Weights of a small GPT-style language model, trained from scratch on English Wikipedia.
Size: width 640, 5 heads of 128 (1 for keys and values), vocabulary 16791, 52.1M parameters.
Each number is 128 + 24 x the weight over the matrix's rms, rounded and kept within 0 to 255. Layers, rows and columns count from 0. Numbers have three digits each.

# layer 3 attention value, 128x640, rms 0.113, rows 61-89, columns 560-639
129150150085156126145145108089128138112186134127142119137136161147121115156101106129108086109113127109131118103153130107070159097121148105169131109085103151118129150148115174163127132097105158119107062115142137131172165085129141116205097150
102179093163098114135120152124118144144150158108109139135158157117128137132116126162126114165137126121110117115148118131126150130132142157138139134121133109148126127142146165142158135132111139125151118122099121151090155113068131118135084143
129138148130168141136141177165121152129155114124108069120149089123164139112129120124127068101108136213163130192083131109099142132110120132118153120113109136132108134072141168141141161145187156162163134133121126110138116145179114149154147139
107149117117147140094106129129120134111196112133122173137155085150106125104140126138147118157108137124122114125138138117149145137109153114088138132127073116157100126115158106131100124138102094100070098134136139102152125092127099087119149143
146162121100076147111114131138100121111147086123138127127140141136109131128204167131116132096079162129139134133113099139132136120136123116183137118118089107114104101171140111138138112149128149141135118124141135154116131149159134141098144114
123131123110175103140130139122128157139102136125108091137121115136160125132072130158110179126077106112113069157141117128115095155171135139159131122164128138133146144143123148127135100107146133127133134137159138099133095112160099126144073148
120110164115130131101119147132109118155130133115122106114116117131115102166150062099131109127163150130172151122162149151105151147135175134090115117107128151125172068129147092093114113142165102153138118136133127093090091092131104123076101129
128100143133123112145086152142138133179144124161115130094157141158117155139130082168121114133145137096123118144152125121112095137105096138096156094165119104120143168125108115115085168128124097157079102138136139098152101074141098151176142114
101148139111116118159144083120106123124077103137116132131080159117103140100186142088148153145086125103146129166131101106084125141113117111160101114099121133112151095129120097124144136134123112134156166111145120126162132141089131136062117105
141109090131168137113117100130124121115162066111135164123170098084130131139108134146102156115147106111116130089138112149126121137115101107124120160136126157138135133137127110140146118121096147121118117134099206149086128138153108119168124090
127142118137107140134133134124124146103113132162166168148132036123111147098105098125101138095143100126166101156137124091110168128126124116135131097157102129114100108104116142157157085171125104122171166106104124106160128120166142070102125210
120152114126108121121115131145186144117106118148121105121133089104141147140150128141122142102088118121110162135138134154108144140144165123105122175118129120117115113155120100118114110084116128149132150126099112135117122065167132139088117081
104128132121178143119101098109053121105137109119109104116117096125084147132106137125128130107140129121128146078127110125091156111111121133096149145074157141139141102137130115086140091140072144135109115147131098101127142143141133122165132114
110136115120102108101112155110154115128131114098109140097126150117144120155087117130093076137077151159180092123135121100162115145126132115115145145172146117153148112154108148132121128144121141119115099149130120120112198158054143100110156151
122114126103113126088145156133146122173145134127159084104122122125151070136158159116118134152121156152123148165124169150065108108135139140131118143160130163141103146138084155114107146154130121138122100127141137141116130163116177137129130189
107156129137167149121097137132134140139123122132137105127149107123114150140120100115120128173143133087147126127148141139119151100135145130136099136119149131100117119105104183162134082091131130149127127124104035150111145124169157137102165134
119130131089144133126110125096098129127093144132115113118127143102138098161147110096133090114100109136101133152114123155128130153134101127107140153118118142144148134127121133112123108109124116154140098143138124147078121139163135120088171105
098133140150143141149146163125111123145094132127114097144148127117150175139152146118152145117126171059174148132140093155111174117110125114105163106106152163123102150092117082149124149147103154157141155119143142116147182137117116108155120117
136137158130106123132135142149137145183110139098113166146119131115161136111135090111177142103143138156129100142098130131161100145124127130092111169126087153144100122092158123111142066135153159109135109142180101135115132101160156152129149148
129133146131110130122112107145141129142131135103125084138120134127143129116081164111078143132158071128143151150133142125120150149146134132104081120158135130145112116053111159135116104099123105086124148129177138125131113094103125180095134201
137173120129080128132122089121098167131148124155133132132142108116145143145134146127112091110142151130131109118147118088094152131141105135137143156153110105141153107094121133141096144087123122161127123102135144121150156185121162108106125121
107105161073151127136131144125176113133154144137142149145137086169119129090106111143101141120114140157110164101083128115119135141122127120122119130098104144130134140115155133125142087116112089114130129129111152174133130122130155130118166168
121149115149084114089132128111142137126143161144128135120119086135148125144121117123127119155151120142131100124163154190138148110126107146142090150133123104117128151139106138155155103091065102133161098121165134087135137134101128134145179123
121104127140089127143162122133121133127146138133137144104138148120120111085094134139120136106120142182085136157172147123137114121135124133107101118147147143117182109109086152133097116090110141128126110138138128102163150156072109094146159178
156159149151105139143121158151124111123118132112135141125136108179136158165115112137157142131140107104141148097127148139081103151102119108099127122130111154125093134133125172132150165116093161118135118156134162123145123123078156140137145118
133100148140103137110122143151103118125141139104117165118063121142138164145117139140143112109146154129178169146112126138119179113126128127127122124101110129119140109112139106128129167135133109109122144114118101166125145114164145109146158099
116140158094106163142125102123140127119119126135099154149084155126112148129141133134102091133100114168120093132146118177120140121121127126162136138140071115130117178116111126117102145096130154067184132108123114115161128087097133168114157123
104123088131085133104156136130188132162079131148126166133119139111102147125107138126098160140098141137106094134072141148118104156146136128139113118104151086141187099107133121141118123131141080127122142136140174111142136122127098130134101149
146109119112120129151112081126161133118092102113138149121148128136105157101099168110153126122082111159154152108147113092092135112114145135120169162108082123093122110119098135110165106129147113208118082108106146115138135127161162164178128168
# layer 3 attention output (transposed), 640x640, rms 0.0895, rows 61-89,189-217,317-345,445-473,573-600, columns 560-639
138131118145121163123108080147138117124162130118151137122115133100139174100169134131123118118107152088115149116111138094137139174104124128096131152136128124090168111105101120135144129138099085123096123102128151083131130113135116148183101095
108165127139112147133147117100101120088144135122102100140138105115148116142116140100153119085117140114134132111118141139129126127134102131109144118119125112177131144160121170118124142149113133131171117100109124101118126125126141130141135116
124151107127106172139133167123125137162127131070121123152175097170109116154101141156113069113095142119111147173101163131121152124075114117151145113137154168109130113102146116136131141106163164135178139138086111155091111110168153172128155129
109108108142118115120093096118136144091111134137108136105103108095134090116077165153117193102139140164173106096099122171112134136124162139140119133114119142148105089135123125171125126103107145120079110124119108129133108143111108117079144150
165118148143061148114145149135151120133118094130156151135156146135124129094165129131109115134100137152123094151150111118108141109125131144159134113102137139114113134129104120156127135129117125142118137130126151135146111135133142157101114113
134159114146143126152112152138105095136114168122175127103131139154137136113141114107157104139107154123130117172104131123109106091143106136121112090147120108095159143131170174119106139132121126127132128086130112136143125095150142149112134138
151144138100179113159104104135134141135166127142133121162151140140159108158126138134103124140146131133112123161150189115140142147107115096112119147155090135144108182128139088164139143115167142115131151125137123093122148117124131130115118132
141103165088135142144089106122134156102113156097161147129100140175132124109124063103103122077195133138149129141130079168102110157131122088121142110142122118101163164126154137127117151112141082128060104113132138082154131152165081103150129133
140118114119126112150127108127126125131175105127105132106121145088098150136129136131134114152130156100113158123126131121081126135101111111156125143158112138146127104135116130102138124124136133143099132129121113158111146124105132133164112133
118116129121147115135101121158189138149123099105108140101142116140123145111130103124109133157136104152134128110123128132173113130131122093102134126151137102135163159096105141103135138150135125140122101125131139124102112148159136136125133101
139135129131123118143107136111110154132136129115147151155139140130137135101141123119157143128151131152119104126116149111116131132129131166112126149117123101137086126109142122141145136123137118121147101125118119147108143138147162120103113123
136128123148086118126149147142170124098123144136097120146133113095124135107136114077127115111124115141159132110124117124119086130160127131129116162109083126138127117148150142113100093107121115148124144129148182142109097094130131125132102122
136133145137119160120100150099117136120115132121102146186163127130075166155129162144148134103120104116130135143145137121139159126152107097138132119148113143140165122163135086141118112131114135105124097149125118134119118142142193110123145132
147140148100142104110149174077128117107149148146124172134120141120096148136061123113114104086066114156093146127128156056138127145104125133150146137130060108144135128135103133100107150112119123114123091113102131126115142105137134097103142122
096087156101151102135069173160112112135116117111130092124091121114129087138158119133120154176119115135090171131126142144109139143096124160144108131134144142127114147102143114067144094144134107156135074160176100138119107170119130141104110179
134095135113160167180068129097118141113110132135096110116122104134131125140130096105104152105148159128134148123124128114084188130103126099170146138144126187073117116133127089156125147119123125115121136143112112124141135143138128132115151112
096150141132125112121142138141100092142129167141141135130130139119184134148134159099168119144117147117133157132132163163159149112132124124124113183115119123116143116108137158087109161124144089083117101134114107132160133124126081123136153126
144124150096178117147133097107118114135109159176120121114127111111132111114144121114125182176116123134158148130136150108148137108127127135135143194119138127093110107110119065169092130133120150096144132127138138132179121151134162111182124115
104122140139113106092116139116150134136087152112126140126107136143128120103115111143139117106115133150102139163100101120133146170132122123158144156116106127122131117136140127147129138115128131156120158106112124144114119139141099125113089129
130152119133124135119160101103126114106129148149139120136187098145135106158130128125114148140137120147112144128097100118131152137118100154089161110156120082138119143093146163095145116099140156124119135134149117153144137082162088132166148143
109135137168098098140141114126112108131118104148133133145090112148106147162078134150128126105159095105130143123103120097116113133105111110124146092108156146118133090117145124111136111102123115095078151181095124159114131082126111106122176136
078091132091134080142123151153124146136142120143138137149134117136143139100162126133129151127117145122108144110114105119149135132099119134141149142095088104122111166145127131142121148113116113143124133104142155100121121104106115117127133118
116115118115126128134118126131173116106118112150105118114157131099143119141122105123098132139113123120093133136116166117141121134143139140115142169147125161105143131154102117142115150119091099100157120153128112116125115098109146131115142114
133158148152122145105108105131105134153109112141109146107136142101147077101116131115152127143125149140122115132136158119152125136124121143132131153131110108166137141117135135114141116116124136142092126181132118124106094154106101115125120129
122112089115138119121119140114133136170138145139140156117093123142141121095149106126134122145125135146136123162139132145133107131135098150121158141146155119199144132065101093125130117109136133145107119114123131150126133144101150127093122120
098121149098133096131115115119153138140093131108126177133090118146139145111151145136135117118151148151153148152124118132082139146124075138122110170152136134132124133122143114180101148139162117110124145127123107134133161136181124129169143103
137137113155101145122113115128108109138119140132145144154124134110107097126140104133133099130141103171146100095151116109161132127134154135132115132104127138146156167138082119105133188103148106125113111121144084145154171119098118114138143158
188104118094133099110151139093136152094075154127140128121153126099119132146092104103137140125134088117118091120143142152116121146135139130107143149132132121103130111100125139122112093136130126114141128119120151091138193108113134140142128132
105133109110128128182157104109124095119084102113126112126135146118129120111145125143103126118119144140134118131139122102097148138125133152121137126134135117105124148145155144159157130130126093130118163114116127150093139130119111132121145128
065111153131143067117196137144126121087182136157134121168139103129162117144076125142127102125098138140132156084165111113092191147115120130119123087103100142083100131129134130133163113080123152113118120130159079155159138091098143127204120190
086156117131097155133160144104144152137153119111130177134097127123144167112094101127106106153119120110110145128187110117144182108134154115141122185100133109138121120133101150086092145105113155125136112152128153136090147131088122110156121164
125165133123161152136154147133135149110138114134122098135139094138119162150124089157157082121127145147141150167094132089113157172119157125128168121117105138139090110107122163100153141139172139143124133126140134129127142120170099137144161129
094097105097141131131135062086102130171130127143105199137110113112138105146150133128113094145111088136143124120132154068136127082093153127117153160162169125122103158098132100141132100137114126143096093128110167126164147097127125104157119135
135166159129090128106117114121101118131125092160170146121169129147091161109208116122125172117064151088118121139181106117120109131129125086129133129120120108153101139126154098120124097168132140157112199142159137122118131121165092135101114110
124124106138149110142117144110171158131097123109098137126121117139169112131066117139104147136094146116131075140118089141122158140115142121172108116155127155116142132150129132135107136133154114132138141111124155108119116126159116151140052132
141097138105142087110089176139089139145111107059096098163135166141090082166135080146110077127139117139163179142155132174145183133151120152089126097086102147124191066148127073145119123130167107109173101128147127126093140090102114127094097135
151138147075112111122094126147130119144178115150133140121136109108123158141123035114117106153148165148114142166162099107130089126076137147114137127134157117131125113134096106093145158108132094159108083126091125139127128142136145092125106113
123143127097109159130137124109112139125083121128127125126092117096092128098189141129127149129071137075134110130153132134109090116102123147164138110132135163123129127127158082157146200160111116147142143111138116135179175145081121178088138097
171133106152131158105124106166149146134160086077098145105185081122118126108130106132138084100175132157130112073158116129111165164123122093112122169122141141129168155115108098126195130128145117144085115127121164149098143122121113105172130132
113145128145168121129143157130156152121132157112173136146116094158118158089110083108114106101125128145133092123134112122175161113124120122136120114144071127119140107134118121142164101147105127102127141113107082102170126140132131084131133207
080116155150124120150105099147186125117107101117130139120148113123170144143125151126088120104075135124129155142142164144096144138097109116093107161139151131082117140170131147111152132117114126117116182106103100085139117096166099161091143085
155141121141144138148127074106057145128155129138154071105108112121130134148081141109134113182159125147134137116118154093105136157120102118091102128099155134120104128181124118071093127139078130153081106139141120097097122141150115112155126103
125142125110140104075123132133186143159122111109120151152124142162128147122114134116057080097154119159133099107108160112133172107104111144091085100135119153133138119130139128173123103119094130112105143135157119173180154112094116119131142120
159085113115101146110107152160085089128127146133171095107162100107146115127189140121136163129101102118104200135152129136085163153134131121124138125166107113127156147156137115123134160157137139120088103124147118158134133119124092134116111150
125154119153168134124119135089171118160136131111093119110151206129124166152132118104096130127143112099126159128140112153092192159125114107129129176122134120092115140110132159124155114081125112125105092092118077146138115124170104118105180158
101149155112124156108166117137100104079139101138134085099112150104155089159142123082133080093119125134129199166092159181120100141119117136097153136161127105159116129147115137137089129116108113173124102147141130141094096130148117146110199097
122114151176136141151103171108156115147105148122120124135163120148150173115118147145113135113141142121108149144102089152111170137073159117115133129108139151118128154082143109125082118134130145124093172124109093113142150167125121122144111112
151150189117134125112119140123130119145121126131111180152105155160128126143124099107147121104154151140127098140154114124117120086160114108090085166155083111120101086137131113152159095106129138119125128123136086097102113111178169147120155170
117162124141113120111123131135117112114156097124128120140118138094117118151079153115116113130128111146131130144087192155152141121126142185146140131148121130116100116079162121140141148097116144099132102155128138126151171073122149168124154185
144135123167092100163138117088135114131145122139147116129182120104149121113098129126087111129115125116098138118126120116146184141139143100143103109151132100126155166105131131149096151130102107145132112165115137083133155149121128111121184100
126075131123150128153158124160184122113107103136127133154120134147152141107073096133122145130095151102121139131103126109120141126134125113116131119100109124108132152076084115109124154105103118092147127151099128153120095094098149149143152109
174104085097128106080141185155143130124126144169175177152112101116098121140129105131114156141128099121115096144131097168132119106099151152097134142117124098122123152116137099132113081120118110119123087100135158089086137111105118088140094122
128102117169110103147125102110081139097127124136111141106150141095141119081161160152136136111149142159102137113159140139144130092106124147118103107140139136114096114110139149108114101135119135109164154097128161121162138152070116124163152175
129148130115080122163151119096139151119136140154132138149111090167162158139108101146146167140157122114129154088129134115103122150124172151091106117106123145180106113103136170098179152106127123113122106124099135163094134135081154111116121144
136076116118146108134136136125086102124098133109073157114076106103139176073091151121130117133147159110175138133097118146144151163131098140130147087111121135120113095105151085144109160157128146095172122133131136132129149117155129110148141072
088103125098096128155183092145108148136093141127104152099133120120133147146151132112138087125119105144155140175102129164129127137132086116186139101110098111142144129142101137124136150104137151060133098124097126078124092071112112129110138125
145114142100114161136151109124139110148117156147158160125144109155126132123118131115120159118129071129143100128111123147152086130165121128116069119110132115140168112115126141111098156088141108154131147140116156173147130139123116165122097169
175092080114111120117151103116166162138099137077110154085161127121129168116117144134128130117094100137137167131154145069068136115127136169094136160152075124133138149142131116115175128161126137183114136092122123145102138121186150156156160161
109155134126133160109179132081122122113174123112116136158161146131160136136126086108121082152105109119144110146109166072074182112109097078134118113125132145098115117136132137120114148124099162132138147188125113132136105074158109135205109137
139163130144064114157119169115143115130131127142145095107154128138149118160124144135126101154131114118105124126153122140137160151100106139170136105098102121112147136163169151089095122146126162080150103129096106114100123107076144137153119132
116128131126148132119135176098156133149158119142107124135144102102133132121165136123145094114087106157120103162140136094144098150072148136145124126122118119128138140055148117120179167117158153155112117129122125141106113163153117164116134159
144149120120128096117051089130093146126169106163107142090147101122102135117119117109116116152129124086165121144149128105160161097122152114104138134120112121119114123113132104139089144139122146114087125117119131156210114079105113084108119138
188157121114124130101105140131088142124122097137098139158149140142093139106163120145123164121061134108163145162148135134103115168134108127132109103106111124142092118155165128108142092172108160123100118125105119122136117185147105126129109094
129143096129170106156129132123133152088100144142106091135125111127142141191077141115123157141116115135126059147108133159159106119104130105147117106186090143125122118135169143139132089179122138109152160124119107107144133128176150132141086175
162122108101112094151121132133133116116120164107124092136110115122186129132148088119129145142138128132176139121154146138119093136128144128119103145100141137145158129137154110107100126140166139143131109112142119066131124083155094143088142143
169126140131076148134094167135131107146157123141128152157116130130130138152096065128106110124144136108160118121145115118143093128124145147119154111135133126147117170138091131090165162064091107123130080118148144117129158125125099093123140115
142125165108123141112161072113103141143125124150088112148098129132097139146127100139098141151094159122132173156163135102123114121129122112134126117127138133136143098155146135128111157100154142140136121118160117103136123161074142123095139103
130140070111142152135106104139133113119143055110103116101174104096146166126144100150105108126151108081151161111163151133093142128134123078110159183125093133131156114133146120105116146121103147123112124105096193117117132141145128166142147096
117156124115126147116103153105111127135152107138170098123116053125159145124122062092120125085141147122139105154123098109133101115154132132132157130148107135087178124103138100158135107174098105161136154101098101085133153148161145084122071156
101130133136138118138128145170174112127150133097100107180138099117157131133114128157147135105079153125140160164159148214161128142107190118107112143092070094143134105168148115149146097124140119143121135141144132146061111074161173162108133057
154127095127148123144127103097061118130112069109122119119120135162120135118097158126105106107145111113142107066138166106150152111143103099109141125104135126064125124156087105105141118143086117092064103142104138121134143129092126103197127106
107146092129121137098107182117145117141125148149145166099092138129167134167107134141076135158087136152094097119135134071154106116096107066124153116166122124139143161136155133115141138161136166150119143147147140118132136130059118138112141159
157084155088149169158142176173139135134131141107131071133110093120128123133152145128116130136126151155113161156125105135049112119105122101118113175121139153202147140156179146131084154120134125119102112140135140154129116119126130161146131198
146120145132155159119079131129143100094151126130117114150095159087098128147147077121172143127118171122135104098112173128152177110133136120096112182130136123108107147110147148094113113115137075143140123123129070160109137146146122166060147095
063122092112151116114148102154130119098107171139089126134114151110151098144145114085106114134124126147099144143129160192096121152132124159107133124153144116128107160139146137117119139140131103154118134140138099102131092130143111143127208101
097139118168160113115124161109132120160123140139142098123149125090143116123154154122159158140106164110136144128103122142094118090108115142120134135157132175120128108123103099110153164154093166129122146115089136125128122141136131135180118146
101142167120095122145128151132128132152096140106131120126154132120181126147108115114146181130155107148130072145118152134175091112133114133128143143122094159129106103147154104133122112114171166101116118159137113139135137118142105119130149153
154150168128097128103152094143128151122119122124126105126095152105125103125109134108089128118105156120091164149113129149154133124153131131088093132164162125156155128076115170118112126087096140118106145077156100141077147149131137166077108166
086174155158074077099127101138129101122127153112137181140133149109132153110123168137116090126155146157106117127131153135091103131138124127112112124162111077145128111086124138123124133109114088164129111156105137138142123162122129145127145131
152131136074154118166132150127177141158116121117094097131143087159146158109123156150122138152104140169096133167066112102138121142163122092104124113081119145106119149106159122129107132130119136139136145127086147119135124122132138137111170155
148122149100140088092090143132119160164134142132147152135154115071092110097102135150106103167101134127117090095144123176134145127129128143095120134124110170134120075121142108120114119119123105128151150164164097148114120124100117135099157136
157102161129098111116108135135102167123128153162115137121116120119137115113123112110087136155155154177102166137162135131122144121103125127123133136162133102114108139144135176135135108111121100108159149113159114092133151177116097096124138158
123136163126124122144108171104096138169133127126124130131152099175116150171086084118148135141140139088148181126152147111120135180166125121113150137109118136138096138101126154114120134111117125146117138147112124111122152091098128131109140108
127089141153138130115103104115129112143127118107112185152025147142105168124067126145160138146137127151191131116130131138143155113127128138132112091121165116132142121121164148121076149119149082118145137160100119149114062109156133097149180083
124131127129094149098150102150112077088118119099140153125141101154168134104119142123109086119165076173155159129127123212126198141103092148144113120112110110155110133104102131153122160097123091091141152151099128118135179090103126138113176150
147109134117110137138142110156150120123082151162141147116116129125128119129120147130102128172064119145136126133079134160121111131124164117146097119112132091133172095113136136159092150119142121115114132145084155123165157099113107105152086193
124076118123121125133146090106141139135113158120117118123134117122121155100071181127128153125109115126096128105156120064074186142098116105128125118128104104129087131125120155164174110090134131164122106104126101131138165132155139159177168130
163162115147101129111108147139102149133100166103094102161112132139122146131155153124156117109130110147158103172135153120170080145155130168110105116183139146144115154131144115097082159121098091154093127089139128107110143181117124104069177111
112087109125173084094089101162154148131105119110121152123125106120121144082150097065142190134134159131190127157104136150135056128149128142094141120146117128094099146077129069134163153106130109130098125147171115140153181123160160146090133145
111117123130097104136114065125140069103128137156136152131116179130143148112119148117126186141171129094090146114186090126112116140125150095133069145093118113156147168156131117149078138149088083114100095103139122097132125124070134099129098129
118148131126127128126153148143122104108075119070132075107110197168127196169140135127150154142170160112124150121108168146099143141110129082182148142123177121153112121166129113078123123131173106124197178137119162148089152204140155142150101093
104093134094211148170155186136110181153148182132146100115107093126193115154114110147137108141146132097094108100075200152111153132146100127064146163139163157112183126126096130150122146059125113181164109095102116104130173084075141115159144165
163122182114065129122154135155116143144172086146129145113109170118007115087165155125130178107154158162108176093128156128105085136162057076060128138065133108127126155178130148127106121124157113141100132105117154147120121137095173126109190112
105126147116129233084127156074179112081138119139111123118206075072094179117114145185165120113104098090138172099091110118109108147093116123138105117125164095114086137119124183150145097157078136114106116173142107207167115137144162096111147126
131109159187123134136133106121115108134067158094129116165150143103118124121154197098106153102113161187125103119126131120121176117099115145169095154119122145126178091157161158115107121166150145104134158117163127148175138115076173118122108127
116126090172124156153105190209125152099117129121150082126199117124184125154091136105137106118189088148143135135104125136094155131086139157126144144123147110132091140139098127116144142099113125102110120165134154121134136108198103116144073151
109148194141103107132122099088095126146116251188099131177073156126116120139082154096126122113071154149107099138143125143122147121177137142142127120111140099139112124166117136190102122136128137148142155150135106132137173090136126126114063148
074110157101097124146141113169147098088134130106105098103140199110129150141116131149131110146121113097125134077117124179073106091126117154153119151121127106128161142157104157065117150068098211133096116184122134158088132106091123151150165123
127113137122124142177130113147107094144122117145172151082085150126117087130124110180145176150156112157104102098118128122143123132138118156120105123131157105155156160051112144123127138199135073108108091130150135109129118197101090091171107161
095119122149147131081136153136189108138128116130129129150113145123109122098138105138108127169102154121132122191118104121079124137137116121162101167137121181126143129102168132165136168120152096137160168073154121157112137099105162141114101147
087099164127153178158098104123097130141132115100094139151174096112122112119170114162179155168154158083111178139117107151117115126214158109154138163103146117134125102084154104135120126103125104135154109086107126145106142170182134130134163112
063155139194120141154149131118136136143111124133119172132101207126101161123097103148162083108174149141148136124129134162208100143149116119162133100132152125118119071102163128153184093103123081113144125155159162114101141100156133076107151078
066140096184104104129163134168129143158119099121220129150115146124134084127103132156136110097113129137109128128132140132158088135132118115119128084151099138116151114116126066126127149187174125135121165115132164092127084140128142141179073133
173107114163134151153166129130139178172142109119112189160148146135120192099131149174094168149099105099118149073150129061088124144125142140187123138156104130178123107095088093148126112121140113130100108104134162124145154148122169140173063163
091120114100110095106174062116133149094133132119173167113109106137144079125065074128151090097128096126145128140126169082127149163175096145165119127143153083141127097150100227054111114146128145130125122158129109113127138081136148186067189145
150095130137167145096130181097148112108115140125160135129135148115108136153138175155093112186128145122212140108148106147111129124105116142119110043133141077166167149122111144066094135134142082124125105091135111121147098119113107109178107087
128083161100171107161140113127150146132127127133150160121083123115153095167139139170131128145146116141162126089166178139082117149079126047105157123099110165121144156184132108145146104166126103180169140158114146171113110137112130121145144081
136107112081179170111094127161153121169104091119125120105126161102191126110120168142151117132118158172152151160093165113109117117156112118135121138137180172134119119154142145128152108131131132125125141072132134159148122141083208179136078168
151124108142083131110086115145136092094151121128152110111108154134099085137120143147128124128141129125132134180164162104115133106148115120164066106106176103103154106103096156145097109125110181110101157127169107140135176133106131141148096104
116133147115164114174076145123139112105136128117070098129094157184125162092120127112181115157131116124127158147164100075107121097122103112153111170133087127098119140131123127140124164180147172134172149106142132133084134165157127059104134119
147150135094153147117120153223164126102081109086156132107136109105118145166140109154139125157125133131150119151084109142140154145107199124120129160150047134128096125111103058122173188117139151102106107148144101164073084088125137144093155110
135136131109143167111110112155127134054137143101116131114118138098176125106167126123131107117119099133103097144110086126152136103099177065142080156154121086073157114170123091130114155135150154159204159135143144098156157099157068121126150171
156129113094149156148093084141154141151148117109133130141179191147179060145129136118145159146112150144116108107128123125135090121150099122096102113101149113229138146156146122062115111131073175154115086132132133101123099149105124127078063168
122098147099143138128096140147188176104158112101155122134152138091067134179131117148135211123130151067117124092119144087132076147110186175110119153099149129139096133135117120132112118134116130147111127136110164144127057150156196149115111118
085116132153189112151085150135082137144188099152068081119111069149173119169156171170120172138173155125161119101150098075124123103122127151111083110104144159118047133093166154139153105194155105131143108094131120115108076103117160123075142061
138162175113128104148160134128096139102143151134169108173106128107114104152133132116112091120160149098127100143028131226158103137174097153142120151150150146173137135123086132142107096120156134096134160128151151148160075110092121145097094080
116087123123126130129118097139148119123147098134105136110113127119164112156108146105130082126123172131113100085104086075115106106134126115126161137114116147158094148136148145115130139140131168128113103155113135153144184126131130123150164166
127109125142113158152095119114111118153157114138116126127138119122106133152129150139107107116177117153120108145161135142129144139108142122142108130136107121131094132141134162109143089141125129138136102132154132158150131092115098151112100129
102151140151150098108133151099122147118130120109158094112116107126148107117123087123143114127107110166126100160122160145136152156154128145144170116121138108113102118098140123076148166166152138140171137105128150117106137141146157117119157117
144139140102146119159101157158121126135133134142126137135118067090131080162111164125155105124093136134119131147170128125133141150134147087085126100129120131105101134115104130120141136121129120130138101131101142115152110138137117112144147133
113154095137104114136137143166102126133149110109105111131147158105135140116149135109148111153132147100121122103137107112126131113128111134149146108113120111111134137148085134112172127106120134150142171115093154122137130144125156176098141129
103153108136127139127166134155109142136094137119095120129116131128153138155102139181117136098139107138130115127115098151161127109134140130136096136157125110130147129124134123142147113132157119127129129141102132113116158140158126131139088097
127115131101101124091127149119103130154128120124109140148104151129104104140127088136152129133098142138150155117115113159111139121129142158104126135129108164126160129155091109153138128125100110138135135120147151129099110121155111131095124100
139104159150120128119110136126131109150118123152118113110119117130126151133128118139172128147132124101139142142156140152124111104121116150103169120154123141132119135151100123152156120141128120105116139146120140112115155126121116081124115104
119168134124128118137135094085133143152092137142122134120134151116089111095158084144131146108119112111122130168124143125096136141107090115100123110114162138068118098138092100143136140126155142099126152081142141116122116161135124121113098084
154120119150169140110142100109148133096165115114171124124141099097118110136140155156118148128144124121116135133120160129130118147112131102110123163131097150128127134115132084120134098117100125122136114101096145098136124099153109099136114135
166154141114132150105151105144088142120123158158142122158120102149115146107148126117145174149126143106138147133116114127131133118157150110140133128156117119115119158112156174152121109148130116148153133091121133137128108094157101105124121150
095146143155149119099099137148158176106135116122146129134135119131137113129156142147105140124134132114142133135144142159157132141127152164112154161120153122098120126136152115133144126152114121142131167124128110130119136113127136139081115129
091141096112179114146118140120084131124116115123139080126120101152101127120112112121141116113132118117126141110115138100125138153130137095111132108129153141143116113136131129115108095132123113123096149130162093133118126100141127085154114120
137156115126106119132118126099148130119120154125198116091129122114130154118096155113137093122167101129109103135133111161122146114124125124117119136144179121120157121153093161106111136134094113109135089115122069167139130132126113149132163125
115115142099118118132100132099143144128126097156119100143150133110111088129127122097142169132112106133101108142129142148116119132128143125124124159146133105120106145158138145126081178110131154138135082093118145169146125141121160157137136129
139126118131121119133152150082141171133141094146103121127154147160107129136138105100153115171115121121166128146142097119127154173145142164149137157154157114100111122110136154125106145120100165145121148130139145133104123108112132167112144141
109149151126154112136103157111109100099146144128121098104127101144130099148117111102144095141138136145111101141119076171126109115154130116094104181127130117130151145138149113140129103134121092130114138154115149167138131138144114123129157101
130112122141107127166085156101131147142112134133133122137135143121132165141134100134143168109127146108156138142108149194096135156145135107103114114137113144136132118092115173108130132109144145166117134098120135125130110128112114134143135152
143130145100134131163144153138155114132094138136175105102123092122130134164152139109151134148127117145126116159133168090132118138127111154135095136126137135158109110109182094114115110152134130119149130165146123143122155105134129132133143157
142151099145130124133136121127143194119138133102086106149173135120132158136104114114114142101139082132158129140132136124120095118155163157142100173170111104144113124074116116139123129135086140132122137126130140146120123126121133172109110158
136159103144116110118116109118102131129129143110175147121142142124136139117130146134122109144153133112107098106156158122135131141108127136136119110148120139087122124107107149145109170135101105156121128139127155122119137124119097097106153111
109138137136130159155139108141142135108123110110131131128127126173142120125112152124127156154114129134150153096117101132144136124111116127109142157134112108174140148121115142110135139124124117145110137103128170158157144125122132138075126152
159130122119100120126107136101140165136151153135102141137167132136115103143133111141119140124129114145152104126133099142138133094141115140149148164107118090151121153117105119132087118103122145142118134118126133126147173147093123139173145101
142135138136125113112144159139146158146150115155113146135143180101111134110114106149104135096134109141117139144147153124140116118128113119142098091108156128133162084136129159134102151130120116138141120088148133136144156165133118139163156116
127156098147125132128138164152132109126118102103101142145120116140147159118134075160107147120152148122148136085143135101115111133128144107110153114112118139115116133134124151144112132150147168101120108129109153138125144107144132134144128118
137105149140091127150121141130089141108115140151128139115114162139127154105125108150110119133131143138166138171097105128137209118139151141153162116111117155084123137133145121161093165152130095126136157129132098137167121120142116112137157111
120139146075130138145123121149131117136133140141145153133100117118135174124123164114112114155094143129150135129128130142110106136125122115118114109161104127117136144135160146152136149132119129121149099122120132115165145116116129142114133121
089147137127109133103143153116164097147106111122145143122128159145108132120081115117150161115124103156167102137108121159113096097150118120097124129141145129102144117108132132100146149127102127148123122131154151125123113128159093119139108137